Weights of a small GPT-style language model, trained from scratch on English Wikipedia: 1.84M parameters, 122M tokens.
Each number is 128 + 24 x the weight over the matrix's rms, rounded and kept within 0 to 255. Layers, rows and columns count from 0. Numbers have three digits each.

# layer 4 MLP up, 512x128, rms 0.379, rows 116-321, columns 64-95
097138093104119159099125131142115078146108127116113109133166135110113083119120138092095136131148
136142150170143094137115122128144161106086140142126122141138137126115101109110086129140094099133
156142137146111098171138115134118110119073135148094023116136146107114110130111098137135114109130
164142157125085118119142116110110130130112084105137151156153125129141140088112136128107120120147
178086099156161166122135127174121117136090099096088128109109137126088124154136113124111117119152
120176105149110154145128123184134095106144119105150150167143099116106114148101112104143132144133
133142143146183132075104093088124144157103098161130104155108157121100148120117151153107069095149
083153109151120146128112149127115087159130104142140138087136138114123137144133140156101143130151
137100097148105103141127133145111093138093117136133110110091129126111121089119137126161130125122
106109120150098152104145100100112157148146137138166128130078120146135124131123098140124124137146
156120132131109084095150114131127089107145122093179137132110097121142165126140120118151100094157
114123140151163111137110125159103104137134151144114090093122159092078142148097129173135108114150
130122142133118124119136136160165117158085133092109076113100141076135107093093116065087096138135
093123095093141130135120131139112104128165098128115111141139081127134136132090108131088126114110
133133114114125116176129110110090104157141146126119144155096153139170176110118145164081138138128
092144146123139091142125097121102099117103090124124106157126141090116103144160133149095118133125
103107053120105116102139108173128103120160142128166102099096079122159130146134073131124157131091
121175105086115101133137159139145094119153127152160154155129148139122109187137075177113160159108
156096138119131129130148111150154118134115102161134101125114085080087115101149120171119079131144
171128160130171154118116138143113087107173110109139141086139114121141086081100116135115098112132
150133115111169083151155107200127098058143087117116099154150197106139123125124110121126158110139
077175105084114109162148133121097133125114121146101109121087138100145090119143135120112110123078
121121107126148164094141114150172167153113138112120119149104078162128127109114120111151160122130
160120110150131141136133136109207143150115119129082113113171083118134117144168085157110146097118
145161127120095144118152131144147090116108150121144164101102104165164124158128107116094106148130
140122164137177121139133159138124122137123159138138111103125103133144132067117123168114108102134
151121083163100117116154148096089127141111120125139135157138141109119089154103144136102113158094
067139141101139106080138132111162104117074101147115151124138116122164088072093142156162130114127
120123107156146072148144127147112149100175087134124115086133115119115063142174117120101095155159
110103116134109157138139143105129066177172131119109114144153157143144101117145127160122131108176
144132104148136140163152127151136118135140085111127130113152108109153108165145111175119124118095
126112111105094142143117096142112102162108122101132157103121129125139144162126116134095143160108
112115107109159141128124125171198099149100101148146109069104108153149106136139088180109117123130
114143108090142104165119102114134090141155142125144104090144132072143140191143118109123169162126
142149117132121146123130091131087142185132131137092073125097177172093132095139164160087140123122
089126119101125121125081136147157098135133124102122126185140124130111085132128124140143154099144
101145097191134131118127126150115124120088129115123088156133150140145111180093139128138094136149
159159098118103141148142091155129133159094133110149085126105140076128107096154102110110159166138
107125146121103132126105110138075098126115125162126105124156124156161156106197139113099134124089
145144068142172080174111112115125089075114134175133131160099123127104098159149127130101148127102
079122139128144163141123083123131098125144172175187109158138157097154124116142114143094156070145
108129148151113185099137176151112075121115161107129108139168141111114106147092074136094104135099
122093128159119133098135100115121116107131095103150104100114146100140154146114147117087132102147
147160127128117153127162132155094118075138130115171153136116136074164165129106097113156096149151
119134131135131147144098155155152137127151141081146139127143113107118121136092123145147115103143
133161149082162139102133048129124160117115090113157141084148143170140105177105127164160131117139
119080111105208136114184125149079096115123140101109155142140159135165119148163133108182099105135
114125124136095098135125181168137108162099166123133099104113108095110119154142119195130180112112
143118188106163098126126134153109122120172113163119127110148137154119113144136160109147095128157
103125115129110125124163136126150114122124089123114075108096126161127111078112111165140113090141
132123131137087178153178106124122103115138129058157137147116138113113104061121116140112143119138
118120118120132149142100099152167097082154116153159135122124094123090096154135157142116111110147
159129104149142145110083129094131113137117104160133106139111115162150139135072121163138140095175
094113113126149110129108172104106123133135068173163134110111138131132114158128132126119112157105
190109124150133128122145110148123112121157171088130164126095122069127129130109156115106127091163
145085095093137150126129113141113116172074109105118084115128126160166063148109170204134107122120
127127138134134162157154157137152106114123123132148122123139099145115142178095119128144111117137
173095076115124154089094120164116114083082113109117132130125183137107150163119118119131146146137
138117121149120141118109142110142132116139112098140090119129158111139127150118153123124124085120
106129132124134119104146106104097149117139077080102113140140133101130099142160131157116109140138
173066132134151126126134124130132104127130085118097110129135096166133120132116087125131106113150
160125125121133148130146107146140113150120121122160121073099114123133109143092113135101129144123
111097143142151130124120121113177100120171132128127143178156122118136130122127118130085102152145
150187132160110081155142151109140126093153150095102123143157110133146175126157102128112125143107
102125152121188137161134158157116126150132122105101109114134171130179085094134085151127102085131
139133138135116157171107142151106122092114153175157143122116096111114130125158088150102156154175
132091098128148116117111123087130138081128095133145137144117151130136070064126098173101121090156
087110167125145120106053143111095130117160136117129135150155121122130169125093105135095135135123
157146157156141120128170101155106126077140181053149133115104113117100159136121121093097116105170
160165091129103126106105110111163094116134146110154122161161121110137140113131124110157099117136
111113081142103159135169123140102169118123138120129130138118100160131130111145088123115140095139
148127130157076101106137154120104148088128067168136144112152103116091148130107117159096149136128
150121134150110143119161115151116093130126110154133133103152118107171103170112080135111098143139
153099127156166134122090133122139109118109102176117098153151145133125101151128132139084108098174
116129126156125123131131108102128191141171089172096133110101131115136138106134116157125151162119
118193109147118140100152156126159109119121152089106151145121129153170127113111106149129117132128
080127099140168082123145134111124146112104112092092105106121135116109158111107102126129124125128
136077141133174100096141167112145157113079178103089182140091137158086130139114127144131137157178
119129132122163130144122159085130100145150124137133142180092137108129101123088120128127135165115
143130132080101143124142113154111158136148137109123133170121097137149142126121109120081132098152
135156099135177115120141148160118130096142167114120130139117119098141141069114080118152104130111
175129133115169130098077080116077119128115155113160148163119129148162119166124099115087138128110
138170134147169113147135162127137098097150136126103109149178141134126121129117136131156115103112
135149091148143140119121090150087145139118092121152109135107167170198142140141096144126140139149
100122133095130151149155125119117100129113152143133155125099099134113095117115097116137154119143
101086145117144171131107150141171099086160139065082106130126142085155095134120118126161118092096
146083129177145094124157081141088101150112151085124128078102162133099151115142137131152161093105
125107125094115113133110100136149125140117116118152100133121132186158121173130113132107139130119
125140085108150122106090115168111120136175122154174156114101131101138168133133129131149121095162
172140105120153105119141117082141111122110134143099096148144122155113120150122132126088110148095
192115142141122127137132107120103172112081168127156158126104104117132128114161121121125161086124
178119131104114150127093098128156114128152120157106139168133149143115104144158137112097114146093
157110074111125093107124170119116093113122162088116115130148152158144123095103144128124118118130
115122135082113161155140187128152125122132152162174139170130123145104100110106126101101166138187
139107095101133125121121142117119143133115108157093098138140147177193135145113150111121127130129
099128117123109114152158176157132134130102111110098156141151071137166138167103106119101107093130
074139141132143087124122082137092086158119129105153146140159145122146145103134145151123123133139
138119127119114096138131136141175077062170108108097127145161126123147072124150156115155121126106
141140099136123119113078118123170119135094097153186105142104142155079120161138090137148138139158
174112130126102117116135143072181101108116138152128158135131139109111089132119109115061111111127
138061096138119122158210096114130116086128125132114111164120130122151121099131159110146109107138
148129120154141155162147079142120113109113128182153114090099137115130122102150091114109095106110
143121157105172155106151134155110102138119135119147119117075153179111084135162102119100157123152
157121149143138095099150104168142119126110132149105128102152167085139098162126138128160082142098
130166094156168170096112113166146101122129098142114117123082144121125138099157096125127106115136
133149146142140137151159150157100136141113136116140090138161133107136145150107162142139119130150
129165110154117151127150134105099174115155126131139126143164085107153099078189112128106118118102
151148127137136134120106100098084121129098129139158134113110073132115089093130100148095113095118
136116119137128139159177143123122129147155139143089126110081146139121120160121150087131124112163
113118154135171106145145192096106099160107147113175150149090159080108104116105112146094099087137
105116174146129134135140110137127108108172148134113136119162180133131183108100171190137151095108
116169091103107129159156132166153109094073140155061127159099155130120121092148133092152107135115
103107133105113098139100105090156161130135113127147125108155086124141148134130092099131125133137
118129162116107144149138147137118111097108117121091165149157137080129111125113131106111153122154
136084132123162097136133091151071150096111141122164104069080105118132133128141154149127121093131
112142112116120097096147121115152110101159128149103131156142134106111130150167117119104134120132
133085103110111081113123108144092154119155146122117113091141133142151146118138164150138159149103
188097107176128118153135098151121131064181152126090149123088157093120124096090108126118141111133
126085134133137144111143126132125169100136123106132137084147164130119139172145130151111107107143
168121101140116106117201133144112108150136126114111079114080144184140124133119124146136111139120
102106099084127108125114099138117074133145119111098124101152144122123116141139192122130159114150
094156123131091140145140133126135107086112140139082119151149124140161110136114127116131104091154
155161124160119117124067158142152110152100110099141166135122128148136124116096132150135117120129
118088144160151113133120125153160118126107108142149056125106118151151111144132116156133153144120
134092143112125144148195116108123129103108152137077122140131140110142137109120118155092118163133
133101137147124142157118138124139109142196135107083129124083110112115106115141096163107122111123
103114119157201117152156145141130121113147174115143174154135117127138082120122159118139111118140
107113153134161126188130109141160117127140133138129123143153087154133115154119145107145131155152
131123187132139102116127128087113149133172112133117123137120092133153187163147154134123087110125
137151158125144097159142109165107134154071093140092081118111143078101110110118132143152113118139
145165139130105106120105111174101101120102164086155095102144103131126121087111150145121143133143
103146091143163084080183096134121102108145134094110173149117140138113139096089118117135107114161
173091157099121142136119124122116109120126133171132140117084187165082168165110125134112185173171
165112102129188145123130119126131126092144145154075146117121138096145157103103126129115092147137
147121119135137139151154171145128116080090088087133142133152126099145148130066122084171136152166
095148139152106127158107159146128087153144096128110090139152155141109094127138143134107078134150
115132180140122127115120105127149107125128128108137115153123137106085143159156080136088119150134
103103118114116104156131148143167134090137150113130152123134106086148146085115120098083120117086
124155131110110099133113116120098105130128124141101147097149192157104082157146158145140164074148
149114135090105094155129143137147108134100129115158115087105107106139127143145097129104154134082
130114153080100137139112149131080149180104103086124098121146102144165133121130124130127103121128
139116140137110131069089138119171150100139155136109138119113078122162092138123133138118133133125
151127152125109120077154142092160118105104147096143120095126140104131149146079133120105113129124
138156125079125126116090105152093106085131150163148100118095194144139120155114092095161102130141
158114160137139115084099145122184158107144113094095126111107109079115126131126109150130103095133
159109127135113153133096145129124121121133165125140118130155147100081112118127126175128094138130
147129147159151125112158112143116121127128124069072123123155153160158111100052142100105117120144
109129123082189145153104160084132152111163108133133146121102124091115122152101132139128079116099
091130102126087086146106116156110109102161095131100131113113133150111158088109124147121088127123
093077100121139125109123149128178148119106144174121152145089117101146117129144150127143119110141
156083121111100093136098096138138162118077115130119149150130145089101141155155152133078127151145
116165117145126125132104119127102110085156123114141111111115087110186141136100173143107123156156
119094145107089108152163122083110106126161126131084132157156119155133120145118148125128159092155
138126100149123133168153130192153101175128133105163125103123142146100091151169146104112102090150
130139117120128151158135113106094107103090106099084138108127158078133132136122116107127135150100
172109168110156103188136128109120117135111118128134147131153180138172115113138124052108121108128
148132177072104108135127119089095141123123112136146118130167110119105093172144101100126137126121
126126151141116141120097106152122142135123154117079117131146088118128119103122147106124148183147
137123123124158120119119107132140126105088112102157125106096153120150133104143107130138112076125
175123135120126141102154160122133107125123134157128115120134123112098152132127167133136147130142
169140158143083166095185127117135108107140098130131133151076155097156133134125154112073117143119
104139129170105146171133121088140150135159095146136135093102114145136087146122105165109175108160
118135087108152090135143124131146092086191107135131110160125146138148099118168084153108130124131
081098135119124181164162182147131119126122126095112148128137163134125160099161154133094135119127
135129108109154156096115143120110143151107144154130115124155147166150128158142144154164147120096
147113128132116113150170123119126156120163087131140112121116138162138129100108130125126087107118
130178102116105132120127152127168131156123150144157130128138179178116132121131074099110151160097
153099102132175129103110155142117147114143153106112175096147110101099129108068087185109148143157
133139106111135091130155162165138072127122092136150113156135156123134139144134089079112126125183
200145136107096106159114165121121131094140150206142117164137126109157149067102087144147103143116
111095092138122120095141096132132147109160135107144140150113104132124142150124120128138103149159
127140131144111131126149122139115138134128131131096112140103139169151120112096056118131149161125
150132126128132125151120106140111073151136144142123125124156108120166109165104103145150117121133
125116147098147098154098102144156087100115109139149114105166152101109116126108096130100106162133
113141104146133129120120129132126103151120147143098106126124153089162107110139090156155111135118
134120162110120114131075149095147114122110112108113107133128131113096140175145158182114173124105
111137112135121141153121080150113103089127109146197130111130121158166158128141064145145120162101
115115084101118103122135126152083124092098104139160094097113098090123116152125085131164136097149
153133093138123133097123127101115112086111137109129139110151123105148155127087135149172076102135
150138132137127106134107106070150110111090117130169124141111133103111131140078145164108129151110
152139103126090110131138106146141144120140149130161136118121130120142111138176141125097101101105
141064149129082122146077122153139147118159127106161188079147121136138110118104106114124169129117
130149153128093106146122065124136144146121121159111094135159156082145117079130159106154139105112
132125105169111117128164121143138076148126149116101139143083127118166120139152108114110128137165
085164149114111121107169076142104075144075104111147120140137102118135113133089124085149124115161
114119149078113102114117164136114129144105171143148152086081098120137115105095134140108075115096
175125162147168133146093100134145098140147129099114148134139146132126124137153097157108109154113
118135105104155138080146106126114078118139165084114126096083114101124134126151140152114103110103
161169135098146155137110174148102131127120125144119119128178141088142118123193107129139108109096
127138153106130149135108143096122113172088090116110159138079124108153146168129114130138132127111
132141120143108149160134120114164113143120131138115113093118174136159129149087106104102106141118
147143081148138157104083140130145128106132108148131154111113118136111093129144084183147123160138
101121098148091146079138091122115139101110122118143135107168129123109143127135078147168094137149
143142157165120106112160111132104080149141104116143178116122149136155093122132162147130096131111
120101122072131127090169110123119141111124101112140147129128120124153143114092095166162122143102
180100117102125124141117132123123149118131125125086148142121161148109098129126099162125112108095
133150114128102098102118142085165092121154160136155115126128095133131154119137091112147136148152
159144144105152146170124143124098105116109101075117170119127165099141136166090146091113139111115
119136122116132118086146087146163112118143097129097160109127171086141117156129132121125128122140
128175131148130118120124148093133147119146138093098104137142128085141128102162145142184105158123
117186118102136093118127142150126087155126122162150142089113129107116125113129156118129139114108
160126124129151140098127131107151116118167132113097121134090105104100131121110134095129129164161
102080109127104112134135148131100065145116155116108080141101131151126130121098160138117164100123
147100132132095107132121139153086140122121152133137110099148136133136147123100103132080065105168
125143137074156154092078139127130112136118125080115160107059118087158142105138120115095127102114
161100098105127092126180135113122083109141113140166150096102110142106149105099161120135130115132
# layer 4 MLP down (transposed), 512x128, rms 0.2, rows 116-320, columns 64-95
087085135109124108149075088090128138139117174134151107099124101128120113155141091092116185131123
082087122134135071157147114114121101132130137092117142112115139160130119128098125099137127148179
143101151139138164109114105142108129107075160119124172115154092090120123141166118126118117098092
110116122157157160108096147124139127156110135135134149108096177108159101164109137165112143104152
108086153110183114145120160122162138089176116131178118112129088152148100118155139140117128116165
124109131153130117079145143141152170115125120126150110132142129161128138142077124104101102111133
104155147082143138135092147115102139130109072135126094126109152136141170097078151143188104101099
151102148108171114125115094137117116129114127129131181130115137165112158097120114121123180166119
156144144120167153180135104154133114135156122109111122119115127125126133147103128122138097153127
167139119116144107160078153124164134138108134084114102178129105134125153137128100105120121132151
125142150160079152129131148106146105181113143141135096157106168111128125160131120106143135154153
145099160142120165137098127183101110153130145117139095144133091078139151172113114118171125182114
093105205139079133071124087172156133131167132111098119088135158173084136100106063178122192129155
128133159163136144112152137130165146114117152125102162144084067114159166103123121097103073130166
133121138073146121108138138140132160143081158176123144100140161133108176160171151141155161110136
138141113120112131135124111125153117142153116095148097147120090131087157145111164147122133131122
128133107126106130141129175153151125131120140136119100145109130131135115171158114154148128132114
080102104123131130148103112117166136141130145151129123131149091095081117161158125095168121109149
134147100154100154098121105092177090126136143168158137159145102080095133130166143138146148156148
119094146097162137086176134120114067106111171116124174131121153133149118138150153102125101120142
108168103110125120119133124169112108141162101142087129104147155055101138136141157183133131118080
105145137102154078110097190139130134107129136125118156155090092126145137172159118150097123113104
092110152092076058092164115137151148067129121126134117119158154138121122120165122134162109127168
097108140160149125120150142173097143116120134086147122156116130144113172120192138136103095137144
114126125059116117123117137138143156095122145120118141150110171117110121160178122106173115145122
113153109112092120118107132119122135103145089108084158149152123171122123139135083100101144149120
156134103159139156150108146094060164115134173174111111122130113127141079139113143135130105140111
112138161151069160139139107115062138100108148146131128152118146115089102139119109136115099132113
091131123094146139114164103158169120155133116097134089168133114144112105170112169158132134105112
111117102157167093139133174091107131160163130151147144105105116118141100127169132114127175178102
132107140132116132114126153107117056108144135132129120150112164153113131107116133145154085091116
113097123124123100090105154110117134145117136082115120120141105106148097147155137094113114126122
140098129134105117121145125124097137118118100072113130193136142129100116174151141137101139101108
118043118066111100134126085160124110150100165106140127103126148113129114179099099168141142121136
100142088146146116140138142130120134105127166133129127101141097112139115140134093108168126097174
118071121196118141131147130149102104159090164137160158098139145145148116110145152111150111125106
150115138099141112156127116154130100117121088123160179133124098128131142100143085117128110129130
149120127126152116131147192135167100165126092121131130125102120099131117139134109119160139115149
129102135161148131112158113159181126110117143111156125135132144096098106178124089157118101098115
152162171103155134152143166138113163135114145069178113123109153104123106129119153136125153163146
131128122126105097157135104122134197072078129131105137136169139111126092118122105103112143154125
069140152122107148096115152102109107151102142111120117127138159128121157145085163122124137136110
109097128152082140164091141124116107151124106097136117140129104085094156109174181138101151124120
092117168176129107093122138067156164131131108103130155107140124149089115117139150150121128154188
084168087088129134076122122139146155129113133133141132147118122155111105154169135125144143152111
109140136159142108119133159120122125120101167157134119120151140104143089126083125141129128132129
105171106136135154137086108107107126106103159167130113070139095189139110156091129151147135134166
157119111121100168126169106142082126167083114143085093149114168085139127066136125120124110125113
142134088122129145123125136158129141155134121140120146121126134112118127130110119159133112129110
161120115147144117151150127105117131147110134117112125149112123109161123136106158147138177158150
119124114126098152141118114111140137127127128108124169162104148137129099121125132146116112147157
121135145138152095141138129093134114129158147127143085125109111124129151134147107101125153129145
146151128120126131114180109126127135144103143131169094168130152132126133141108086158118151123121
138110148142146104095172133131138129123131160146110127171141114128141151151146150152133112124144
179119149121113158162186133128125129114149153102143125086102089145135141087113134103154154117116
132142114159117138154078079146193109169077130154134129119113157138131142127079116119056119107126
125112150134147129137127113112111110114103085125140141130138153157152102150164124087136168123103
132127123131159113109121114149146148159124125090111115151142117140130146123130116115124139096109
092129148103145128113131108149161185137132126157129131160155146129121100106142105160120116137128
116082123136133140141124105126146097167111144126112148126108121160143162144151142105121143180131
106121135107107111154123116126139141118151137172136126117103093132122139135126103109118137110135
145150151129103130127117110128139156155139096137101159166097157145111126085146107115140136158160
108124140143113083159147159145133148154122107154141123108130115104109160134161140135165142129147
166102130138084098148129130109153137145151143124128071083141118152148113147096084140118120115157
175099162121159130145145146115169131107136167109123128155146109177168133162163112121095141099152
167150106132086161132126127148122138143140095131120124180172147148117163104150121109153132097142
093160131124104145152109104131145142163111136105144093140155157129122145111125172129105114160132
113129111123125168152117130113112123128146142124161107099155107145108125159120114104121122154131
149142115114088142123115147094144124160114135101111148090128146130126091102168129145125164129113
112112159138127095114100118153139148126178197103123079124109114136140100102134130117081127068178
138161148112156116144109133143117056141107126128114131120162126127098116157132135125151147143124
124116150109139116139171101137133129141071154112142101142113120122117113139124155137138089084154
124124111089124133145129130138132059149135149121108143161119105117072172163128126154176116119088
101171159123117113132102145142130123120104118121101151167136121116145145135155121129119150123158
138127131126098129128122105148132149118089152123148142120144128123125143085129157090109092126167
126112117150130140108108164159141131122185182167162105150131157127132133117152089173138123116108
134139104116113121117145152177080140153141109181140104168133102088137145125130105124136139100122
122141119155107100136136139171135139169149104182137067124168105097165134152126098130122147136100
101083194142109090152159157168075108100105150144141099131125133137130132108155124127111126128133
174142133131127112124150129138145106148133122125140151161095123115156089139146141152098122132081
146100146148150109143142157135133142168108108159127120143126134140132127134126129154099131168126
142155089142135147140128163125122143154089144162091107112127147103092122083125160138086091120117
146158108123145112069111119080139111122140131147109147166147136158139150081145087179112126093108
143114123115102124115132167090110075111126155136132138129142134103110078098134123146140143166119
103126128131140142125128161137175126115131151125119130101153096153132134134074128134119160136113
116101157093152170096100158178107137131126123158135116141125145121148106141120107109128151116089
133140109085107121108133131152158126142151193128123101182157089155106124090162096135118101144157
121136118131160117090152134119149139127129139155065133120091125124095115171126130135156124137145
176107086071135092112132144145068162096129133116127124103133123151136137129120159111174120116133
081144124134101133147112116097148148149077119123127119146123108155155102131095108188150112134149
108145128121094122100150110131145142090128168140153139115122130106110088143138154093093099127102
133136114118149122112143149123100131152094144125204125157124122122173112111164101168120118107153
128139146096139088146129119108118125078150125092118141112119089158159127170133122158176114120162
105126183162075126109116107137115147092138157134076119182117115135136086126129151129071123100128
175137163111117145104144094139127132118152183060117118142107115130127096136150106120116170111125
150129126149120106108123133101104095117154095168101171181115165144131146108151081165132137170184
110116137133083116134112139148142123150120154128189129142087139121156112155126092127116070100085
167107151139137101089107142148114153124121128139133110149136141163133142146080055104116117129150
137118155115122129133110137122111107121116138072128085124119136120109096138111123125167111142134
119135119107112141120143108083118135127112098142101117110162119187129124157109139097113127127088
124122135079174129132116194167159096095110159147136140163130162124133123133140151140101117129149
127090112163138120131138150127135143123137183160110149129152141124120145127133167111101072153134
133129107139117126098118108148108137148107131181110107138143091142163152085119130125108091148118
178123124117109147092121107121156112131146116100089135135103168162131126143148159148110151084113
157144099095174176109106147140146097129143075102140147132106101155144120114148121132138143115085
118112131126161125166146067131134124133138120098117133157121103148142098098154082113132166148082
147151120121122151117123130121120132134131160162172118112172127165126125106148098109135121121141
133141155126124157139131107122100095148116123120130118111098176145162115124129144128098152089073
118111112150109150094112078151163105117088091123091143110118079129142122132115154097131112109110
157092106147102135100105116149124109163128099092101068146138169074119132131120154137152169133126
142137159120118132129134161136106163119125137094108125130121110135141166132158135144126192143138
146158117130128137110101144129149128135146125129154128149117080138138132138135164063135174121132
139170116169134131133133146119097110160150125102118125129087164142147096113061106177095134110129
138143122132117146100132104142104118133149109105095106113144137141104116104125165131092141126116
146095122164124135129149126135173124151120123110157116125113117127153141085135130165108134154107
136122133134131110120179118129118089179162114144127142116122137133127132127119120127091131098148
151106157137139179141138124128168091151122130122148115138103139120139131131122085135097146133121
158111171124127126133128142149102172100117112109123168103127096146140124118143132154130112132132
096149129155134134100156113122100124153132128104102144112109103158135117104118120159156127145151
117106152106143156094102118165116117131165128145117159126130138090140111170132139176111110127122
081117141136134092137125161092152101096116115106169138106098129134121127121142083093178106147157
122147147108132119143117122141147138128141115091140072104147126134142148154123118128150117084114
123119140146116139169189108164150120140126123135116140122110074138127118159096136117117165130136
110121130184101113172116134107134154123126135152159129098106133104123114125128141150132123161117
131129110132089108113145151111096158112096117130112117099195146096161152124175106116132149112112
155141102125158092148104097100173142134170135069148130105103105128130129118191131115163165111165
128157115118119167142152118107092121185129113103107087086133112108152150131129129114123123122117
092087101120059134128135119112110138112102157138149121115143121130157113093150144114126088074169
155126132149150130096141118155106161118104105092140134148130124140143127082109136123161122173140
096111035091152158121103162120149148079177145188143138119129121091099137152116085082163133155130
104120140156154118119143105101114200114132133134146149091116117111147131094115129111130145139111
104138117146108179139148135086170148140117150099111098147103098106117150127104164135122104125098
119170102141126150088101124148124109126095105145126130116110080154166118121145129129149105081117
130108135163112187112118109124095096146145097129132155137132139103092129135127130155109150144105
144119136151103118138079116129147156145120094185147151086167147086091091154138139132154164153127
114107111125108105097114118117097143108117125143138164123142128115126172117129091106106112112111
127094154128146120052140128127158114147094126050100156125115096143083148130114149118142130155118
122103113154122129126125099150119123118134101146115086140126155128141119141132159160137148134140
109171131100116167166168135123096128092129115123139139099118101144103193136161146093130119102126
129134145175125142090113119081112134096107113136135128114124164135097142116096160158124106121132
123134114142111155113162121131124119136137114139146140117073165131096141145142092144066124128104
162169123118118155121104139129128137076088139104116139170189155144091123138120152088158106147139
125162096173132136140179082141149094095079117124149169123170146149102147153118151107101118109125
164117137156143070115140132138115143108134102142176144121046123131134123128144160173107136142060
146171106158115179100092135184098068160112158171159144119144142140141090152119102151130118134151
139106100116122115165126148145119151123157125105119140122106132155143140114133148168101147130113
092162145139131176129128109175073127166155157121109086107149097139146119153078113119120120139091
108126121113156116126151099137121105145125148101112145124155145143156149136124134119124137137133
123147167173091118119135121094152139136146099132137194157115115146138120112154122117099135161144
119132153128154130127130162075150085135098109135131182080110132145145091168152144116133130096096
138192159144142161120126105162101096107138130145098125127130100148143149162130146133183105118122
138127144114129111124116126135143127122142126108120099146124121171123098159153152142117119093113
150104151163106091155159117091103135127080098082117113079104096157142183105098123088130133121150
093113166137136089162131126149120125123141114139096168148091136129144114067123114141102145149146
138138111120130101123155091145168100126115127156155131129167149125167142096155138129142101129134
143100131133133125106114109138141122087090130163154128095134134128127120114216150150137137146139
123152121134139139122120117121139098183113137142155107129089119111139139143063143144158119123099
117072135094143103129128115077121133139103121103153108116144098125116113117155133118125126115164
125111139118107107122141117104108168139108161127150164133161129106133156129106119034133128125132
130155161160126127115104110144160127148137127141166145112145169145113170155110138154144124150107
084110091107142104159107095115114092117105173109139139142155102156111106107171127151134153114109
167129081107121163101117145130084080136150143119131138172167146124127154147126142120144079150165
154115101141125141116091138109095078107116140135157116152163095113174136170123121117140085156119
134132114128120080162181082144152129133110176131151113118117127163162109120103102130155120133130
119107182149158145134123099097120077104114124112154121137082093113121113112155107124128099116163
141132107059106148103167108128076131174091136141161156134107069143156128155086091116148141154146
130120132131115167146117117124141121127136168098125093164131090119145139136136192095090108158144
104118081162155153121133117111176127105102152112124098106141138138178141112100104074145132120162
139122143060155130142102109122146105105112127094173160175134125083140096110136133105114167107120
073155168164162183155132109107126149131125123084094129102099138135109133148139133149151134137122
114117170157110135158144164133143114132121074119150084105127171120110137136137126131176147132129
162119117090151135143151162124158127106151125095126123142143151109075117146144114123107141123136
121116154105115111150132082124131140102173099131117135131098131192101147097122106138161148129137
088125099120114136107103084151148108110161143094124155097121132166116088139092134134193112122163
121107165150169144177140113165152121126118134131158093133103117120121121188089128165101123083151
123099119112138163156110147143112102108128160145135173098046116127147150093094115116149092204125
084138146094099147141117077137100105132171089125145107116151097104092130189143142099156110134134
143123155208137132141094133121138127105143097144105095132121180158107131130177094133152125147118
079145119132153139165135108105158117106133157150105129142117117136117102134122147134179162101093
103139135141076109154174111175143151139133166154139105118094122160143140116165118109115117124180
128116132111107166146111122101131152121123147130111077146089160119109130133152169079164155115122
105163103126153138087126139127130118109083102126094122152111130153121163083121115097107096137104
108146071127109203147133094079095170137175132130097137135092128150139126086131112153127148124175
137123136108121119144131135146127173099158162095115118148137097087130169118113075112165206127097
136147115112116055113119133151113122143119136140107167160133151097108128152130178164117129114101
097103092109089159137125140118107162136140134148093119129095102116128124161116144103131128113097
093141154109125098118117133126086105151107130128108140147123121112144163131132125126134128105159
099116089146179151104128134154103178129131084117085169120148132127125160116134162137150126145099
121115176114134121110119104082150153109111102134119125086142114161084127113160146165172129148177
132133129110102139128128123128128103100097143127145071128123138123086138144142159139132134175117
142161123136139138116147145087104117149137104169133136087134138167119100130134094129169119118134
148110125126140094130107107119114131118131121108127119124139147137114137118121098119125131128168
140119180113156109156149123123104176132116131165109167156103117130117160113116123110093121148140
136135129122125169075033114109114138120150124131126105110088116123120101096138137107123141143102
142112124153140126140136111111156110125114143168109136142167106160142124150105138116114137161117
084145132144149116133173129114101124107142125144121096120081159128144143154115117119138116130137
125183121162093136132163167135129121123130144121116139136099108160136129113135114090082140128103
084137128131127120132177122124117150159156154154185141155166116100134115120106165149103150142096
133148128154132132147117164150110097115155115120125132117118127127125115109113134118147116148098
100128159129163116110135156148098139136132141126103129154120132149152094150096149136094132120133
170111141143095092149117132124145122084091143152120081149148069161123125152112115115137121158154
140136163127119113123130129129161161133154125125130140128132076125147144104132121118130164163112
126108136145113116101110120157062151134121114130132153109167132115168098158139150146099086152156
108151147097126097106116154094123136110136084114109100133127153154126102164128132133162164164123
149130139111161147160120144107147180112108121115127086129108165111129110104065137135114122129157